Part of a small language model's weights: RMSNorm before each block, rotary positions.
Each number is 128 + 32 x the weight over its row's rms, rounded and kept within 0 to 255. Layers, rows and columns count from 0. Numbers have three digits each. The size before them is the row's rms in percent of the matrix's.

# up: layer 6 MLP up, 1728x640, rms 0.174, rows 673-703, columns 320-383
# down: layer 6 MLP down (transposed), 1728x640, rms 0.173, rows 673-703, columns 320-383
# gate: layer 6 MLP gate, 1728x640, rms 0.163, rows 674-704, columns 320-383
up673 104:093093090087126136115077124100107126064123102167174169112073153118119180079089099104136130130121164101103115129145072159112128158080130134127157129145090075211161139131120149134167101156174151
down673 107:090107152104144099128099157112122131111078122091188114152084155079155167117092190112140156126115177112146137191167166105240134148093170115137146086156135118140085142105121188083171146121125105
gate674 111:147172147143113096090149139107126141153109162190140122140067059128113105134116145087109055118075128132140135129097150069171179103106142116107094113114134102089185144157125110124137088142121148
up674 109:138175128133150115067121106068148131113126123088118116103120183111134138119111087194105149125128121081112087106102108148175094100105137108150168100141134152120062144136132144138133165128123120
down674 104:177133140171160161114136106127062135131136150121101179164137110080098181130169140146187159143145052083128080133157149136155085134088129147110104081171082094113125122096118122083093111100157108
gate675 092:174078130168158165211160102134168113116083145152170124140148121152094110136102129119136074163156078124144108179145168126089078094132160117101148192129126182139092111096149157176116093119104166
up675 080:142071139165133181128181114127137117101175149126141102173136091142130098138162093087157151182163093168135126100132168126119128140119120142093110135141113122152117116121144166129135111085136116
down675 099:172098125113131159159145119149188097131101139136177093159189156135104081142113224165109152133109176151137096134087204110144150135139147121137136148069150130136135071123123136098124181109107163
gate676 096:116191151076094120121122125120106167085079170124170145135121108166108138109172150172120113162136108124192153075119123131067117107150135166115124076065123178154147150130149176159083092135101124
up676 097:174125124121092132096145156107144136155109134080155118130149110048117145146063117172135169200091121176089069096120154179087182130196171173053091039165142157146084150146108174121145108182109134
down676 099:072124110121129095131104129141127160179115119142078088124149146183142091132136172141145135139092153137091122094090170149159165116126120162119115087118152135128139125155114092089087051111191047
gate677 101:156119137163133162084098129081151143178205136124175167132094115146152109172113166086101143152126096105171137150108135164128152074097171099141096148146182143156126175139207106083176143120089095
up677 101:186165140113176116161147158098110159130119113102153129087088139079141180091144095122122074106171137225120175154057157129138116106141091160102150085155126121125161104120104093146150112175105121
down677 098:172153170143089140124131131132146113107112120165164036133096191103162174132115164132082128122058125143165155136118129157106128145084105164109140121135217108145151145107099138119162087131091122
gate678 102:083134098123135168161145142056152127151169196173091086155122130148093127065149171108140192116109161136072125080076089127188148106156101120101141119106117124138112162134137104083102155155106159
up678 105:120111198058165126147115148116137136132125062111192120118099121137138144187098111152140098090169069077151067110128197084129170119128118145143085177094150098153124134124151136142118146073153102
down678 104:096161201106124119136173058168160135088139095148175115147182103111112135098099049094101122116159047117110150104096165135127110178120131120174120140103085085154106066156139079112062095092149135
gate679 100:116099118190117147065141084161120123122171159156125173148099145147195103156103122115170155102136138136133141202149109137151115176168116167171130152103092106104144193144163119091177136093199152
up679 095:168164196117185154084127098067093075121122162095104080115106127123094137134118134104105101092201138141095147092077112116129131121177067171215106135069162107085166168126160131067179162113156170
down679 095:100134179172077150142092054193137165116153134172172179139166198105132145160151139047082131131054063115100099155103173114081158160112141126093171218170126157141153121166152124136113117154092112
gate680 111:117150111165115215073032109167141120109125131134118144082111144148201216117162113176146121119068113081074151089150109140123101107081099099161108115166088079086101095131177190092076082148115141
up680 119:125164145125136166194115183165104198127133086110113116170160084151148144119093132096086107091077132152133096111111125115106089086125189081105144131212103123084118085112055125096109134093108081
down680 101:115129159125175098138114139115095161141119145165133143112138160063172085118106141195097096106122129114117074148092131190142124133126146130095114216145101103131096140128131085143166091094070067
gate681 101:120132142184150141090140067161095094108134140115116126156056104148138165121132143136158178109110148145152139082185096149142178136098112123104153155181050122156061125114076086129146104122110119
up681 099:167089102128143084131182101153121123129074105103147170168148116094138127147148094119108116103114180138119140110096086083170159144159089099119119169116064112110061138169166145113185152151106102
down681 103:122132070123170086111145104078134141178175119112078093092115136115138123113132097143151109115115117129089095107120165136131155114157086226134198072159096059136107159170140111107182151123157144
gate682 092:112134097134192152111110088134130144146122140147080114152105095150140132152146156177143108106173124132127154174137132155088066165163141138150103154131134109095129099121139156148180176170141174
up682 093:137222119144163144118171089162132177158168123129159131065123089166107119116126055155164148153185165067115125113148125168075137114123172125127129133117125108107112136098168117163118166167178134
down682 100:144076186148155115124156143120089127113158093124139177116105143134184147107130142149169145119167143191118153159140182160147122133121125140106153136117121106184106163125065143132081105099182113
gate683 099:110111133106087124148160151179156118161119139119139132159122130176120103214086072118206104148116142121157086102161157065121153121097119163161097183126163118136163114198097115128127081118132093
up683 105:120109111146145142155148109107124173125120100099131164108166120152155095087164056175057118163116155142124129133152134142139139098151139120128089157129150130104147191125170079142204123109147109
down683 105:135099088121143119140194158165116137060079142129150110119145124112156116146137127105169102136095154099109136142071146173119129143159112146125121085132130119166144142171173148113137126192125145
gate684 100:142104109161131094155107226121186125141196117142099165120131163178086144096102138118156097106101146159154139119071105152145181120103142109075100135194199085118177103103137175124107103156068111
up684 101:150132120123098167175087128111085161119122092126164096189109108110120086171101157116078137141109123172149113138138166081150200089155141109163094144154159133170104201127108157094132158159095096
down684 103:160131129166123106092153111114120134150079095155155137126124132156150110207101113155092112154133145119105135166168096181128128162079166126109132076148157201152172099143094087121145093107123130
gate685 100:081157138124106071119102108118133114170105121057128142139133086113130069186141108115082150113189108133210087107157136111102148096121152069144148123138143136133070159145141068106162138118141122
up685 104:145117082101185137152139111108111148083076117129092080139090151124159112106159126105126057118133111112169163091124088186039135130152196148156123115117127126106147145110084124117172110126118083
down685 104:118134138154104084098137133139141121124104148115167144086127135125148154116118153125138121138155083126136111136120088122164157108197129124174105172155136105104176131107138122152171094142183133
gate686 094:104074164116148171094088103180138054108090144105082100174186189127161134133157129159147126152141084042167176203133116132161134157150089101169153170155081133126088122137147174120140077119110092
up686 089:078115189132131120090122145180179158088105145111195116107126138119160094109121100145169132142117126073185121182105153135142147121168148222186122094132065163084131138125121115144157123132131069
down686 096:190101066119224108108152189120131137151129137111112138107119162115125120155143180139131104123071156145062175092124145158070114127119085081183153112129167074144125132177177145143075181162128138
gate687 100:144150208129151158118076144171061145091106087236161112096156155071195129181138115134084126083133118150149138115169092125097155102087126123148092135118115170153123139088125151126072111121137192
up687 095:052161138099062198108131183132143111130132126112103123200115075121111095160170143093101151114185170146038168129127107097120097116115162146159173140141130108109150111146156065117090080101153173
down687 093:116136171116147146133136110139131162121069154121143100121052137136164126125121061126153117196181104192112126132152193132106129124094123100118118092121168133124168067151092147110147147073133059
gate688 102:123093136199110107135127166091153131114161130185165141145127123080169111103150148112120158200096139112108109094111110160118086192071118133104157121236118085151169105151123101123107112155120167
up688 098:135072141110182159136129135065114108119099175161135171095133140123124101114093095101068130013162189158095137163123102125156133099094119113108111082076139135140151088063101163101112072131104068
down688 098:164139136166129199157186106181207113154084156101145171092111153159107140135177174168123118128090167173081122135156161216120159122132174144136077045119181106168097134138138144157118141149084143
gate689 099:159089094136088139091103079124098084221147062116123132124111116135108086151142117146109148123049159158130086132143150198165139128142117126162157131088119141114134137173100111082049098178088136
up689 101:070082142135125124132186148083107113132147097089085133167120102084082119135126130133113125089174151131103193186131154180120062128160124176081104099099145141158161131152051137170115162146202133
down689 098:087115174059169103095148160147143115081188127105097109106101115101146112149149136172131062121147120096102090139069152116086117120154169136108106101158101135191101148171122096105108113120150161
gate690 095:162107123200097154137143135162117123146118169114143138150108082136110204142164113088122123149114087141146101159089164103141097105115092174115098099155100121145117124165050114138176157166123149
up690 091:117137145162174138135147076126160157114190142129088119159121103124148165166133101081155099124078083105102106153077118151065116114159090169146121153124176090138160126072124118160082103108136125
down690 099:112071107128095130137165156134115178083122096113150183148109094162116115135043085133079163134117155145103119143129087122165090074057138104176099159189134124083102113107086107144170156150116108
gate691 105:115122089033105070101135117114134166064163147134113140092134165141104131161201116155109117121134109193178122114136073134149141110214094110086108094135108133138099183137113180093136145093106104
up691 105:111155142183136164144205096167160106165131126150150092136082125153139168139125095138173160130089157143113137160112154161096139182193169092132139193123121091121147127179142116167103144174196152
down691 100:161108168162173179122187093086140107166105172110117148155068124151141067112171124128090139110087139125138145088128125171111118120084173133154099182161127168084130210162156072062099113138109151
gate692 108:167122146169121136190132129133127145129161107154151111121162109120150121119136066127129148093100118139142123136114106159147120137153079120110131166156052135171121120140094130136128134163140147
up692 106:169094109132118118160129101129155145128122116173164172128133120116161108153210121149112114131048149162108136148140098135109104089129093102124119142108066147101157163064170165125175148154125203
down692 101:176154160111133147129084117152122151136126143117148152116120158087142103142099178126170121135119133109158111117150105101104137132133127154152133104132132172172117184082138122116078144170164137
gate693 095:126149132132183192125103135184163128120091092152180219107134142116146123175147135097117108147091098154086156118163102143109059088185103073124094075093130118123115170133179166175054083129118071
up693 096:116139122083171165115113123116136121152185167120135124148122097145119136152118081127166154103132126053144160078084197112106131075091187160144112108108164121103162163130071126117121118103142185
down693 098:104166127123177105088111124092112090133124139127103116072095116179187086152128129132095109127105160132114141107082163131124112140143110205159106175149082129189100148054125188103134153063148139
gate694 092:114130137120199102123136103126082140147144099175060151113114077135134135112110006090161093141111162177170058091146106103152154123114135131143084177140141122110084099168148148156096135104187196
up694 092:117048159155106135149107149092049106121147137123176165128131112103066115134119128110199102145111090118110072178137163123103073182116097134098128097137134099177122147129153080091156118130163171
down694 099:180137101123133158131098138156112148122153133161148104190116158128122110145135145118166155083169139135175098113104112130134132161076184085196130115107128129138094172099072183136120085102096101
gate695 097:111202114117136160204139112166158102110170125125162030100131112141128121130134179155188102149119158144193133162217097102093204073124063122123150125090122130135126190137152131167160167128106180
up695 096:134120150098126106162116106141121132105159130068063166099162167097158100136166129113154185104079165115121209142115147192112068075109124082169077180128134100172142098141101177136110128105104148
down695 099:107127176122154094173066116156157085146173084146114094095162115129122109126138079067138118072109070126172175121165119110110156118126100115121094158160142115163155108142138148131142112105078175
gate696 101:177188099129131174138144085068102140177129112139114110156117139134165164127119141136173043111138166186105107157145126128086085196126157150171093177126130165115101202119092131148142146194160139
up696 100:099112144141136131171114119128125183119131090126140161185137092099167082098086082122136113139123169129116188134134097102121121158204138208119126147121154154079098136134079162124102127136150114
down696 101:119128147147153144139120153150131115097133078117171123121083159172108112130188145123120087153176138108176152107155047101085153122075168164126132133131156079159120098134162171118183068115144147
gate697 100:086143127162145133141113114093067123117126128101135128076108112118132171084088090140121128155154166199109138118160132089195130160121100164145127116087092157119128106050105156163121139134151113
up697 102:094118135117136096058100155124113160089115171130135099099093163167168133137188142147091107142134141150166079161172143101121168095149159116125152107085125169171093084141100146126125194113108105
down697 097:126112072139168132179154114072132118147105160121066118075109110161157150072186111224089125074135128128150144129097101119097150139066100132078107115143136091202165122105088127109127150149109106
gate698 100:107147123122130159124089090072157112070213083127101111105119140123163087145127138115111123141143096143146171151195116129116138128122159109186067156159088126110152142131136129076100079095151093
up698 099:138116174117131105156087091130116173122103183100109079115149062138142156151094140078127118164089081166149151116207044097151139185108124126130104117137189110108132103170171120134178127120122116
down698 100:194093127149127124087165130150057147137148116139135148137148089148123177112168174124099126179126185102099099130113133196142173136128112115106104069136140170166148185119143119156149091127141177
gate699 100:067126130172089035125130163135104160151137148166168140050143195095111161125113130115113136086160132073129120171072155178125110149180149117121106043157138128096169139133112119100140150108089176
up699 101:121197138092124127138113146156105186144155104181183113174064100116130118062098140129142122103136126131157094099120132101132161132131131123102181096102172162124125119100202128123197175124112140
down699 104:134064152087059175103099125177132092167134094148139133131101123091206093122061151097135111043163127130111083085114158147120157122123154102152127164162135115141094149088144134145081113027182052
gate700 110:128104134177123114091114138086089138192133100113090128129145139131145164109153156130155134129129168091177129132118148107126184097144070165107116090087112114140053117116106146065119146121094132
up700 106:139112155148061136153062102145108138099095253101139160120162129143112154142155119149125171141156128115158144127080123144160144169136153042152068120137110146077149108096066113109132150146122136
down700 105:099102064171104202136108138138107153093123240052151207154152120100136115127119147134086075151116118083162116123098122096134138136141088132109095139144140149129131106092110124157124139113110096
gate701 100:095142126146126117158164053162180142087120096133134083128108118118121108097109121126124097164121155143157104131123124142138132094165153115116096107099081127108101163149126095147109112116159131
up701 104:157109105146109158138144092084122142132111089120129152110122180170109086126158150067134117127122060091127118120125151122119120107108138068135142109090128121142169113142104123095137113126105131
down701 100:105119199130102163142134089146169142124158115135108131120105127128133156146159119145136111105073121144106122117154122167132088106097172113100113122123127100112075104136132209102167092124090087
gate702 097:155043091090118120090175126155141070138132122120124127169145154188165201192086116167101137154154098125137174111135133144163113105125104181128103154077141110139153118104124180124189172105123108
up702 101:153141131143195104089126115099179153149141097169104154096093082095146122124145175138152159154113182174170204148138139110096171137179115163170185112133127095089086121124108067177124107130147150
down702 091:160132140081138142154144125121102111118064146098127126145169167131129167157122088155094125104165104214138161170102140156100137130119120153057090138096211129144085140071118163142154162107110140
gate703 101:135155164129095073100129167135129182123126106149094161148119126137089180091123118116208102076048085082159081090137116132177171178131107134118197180166149091121141113152125100161150122121134127
up703 100:169110156179102120120141160063140088164093124145134174127140180135189095174136104149137155136161147137077131127073126115134186071147109079147171081038124116144160183174125113178051146130085122
down703 105:131148119113109146163157077158080129131115082068142121150124109114097149145136093148137158028197154122127195139097101092174192089124148161124097076102150205115092146197135086088091111156152081
gate704 097:171126114133157128104139102103125175038130158109131125089149108160038209114193109137156115099106159148164152078164075147130085146118138093152119123105215090141175124065162098098094150186142116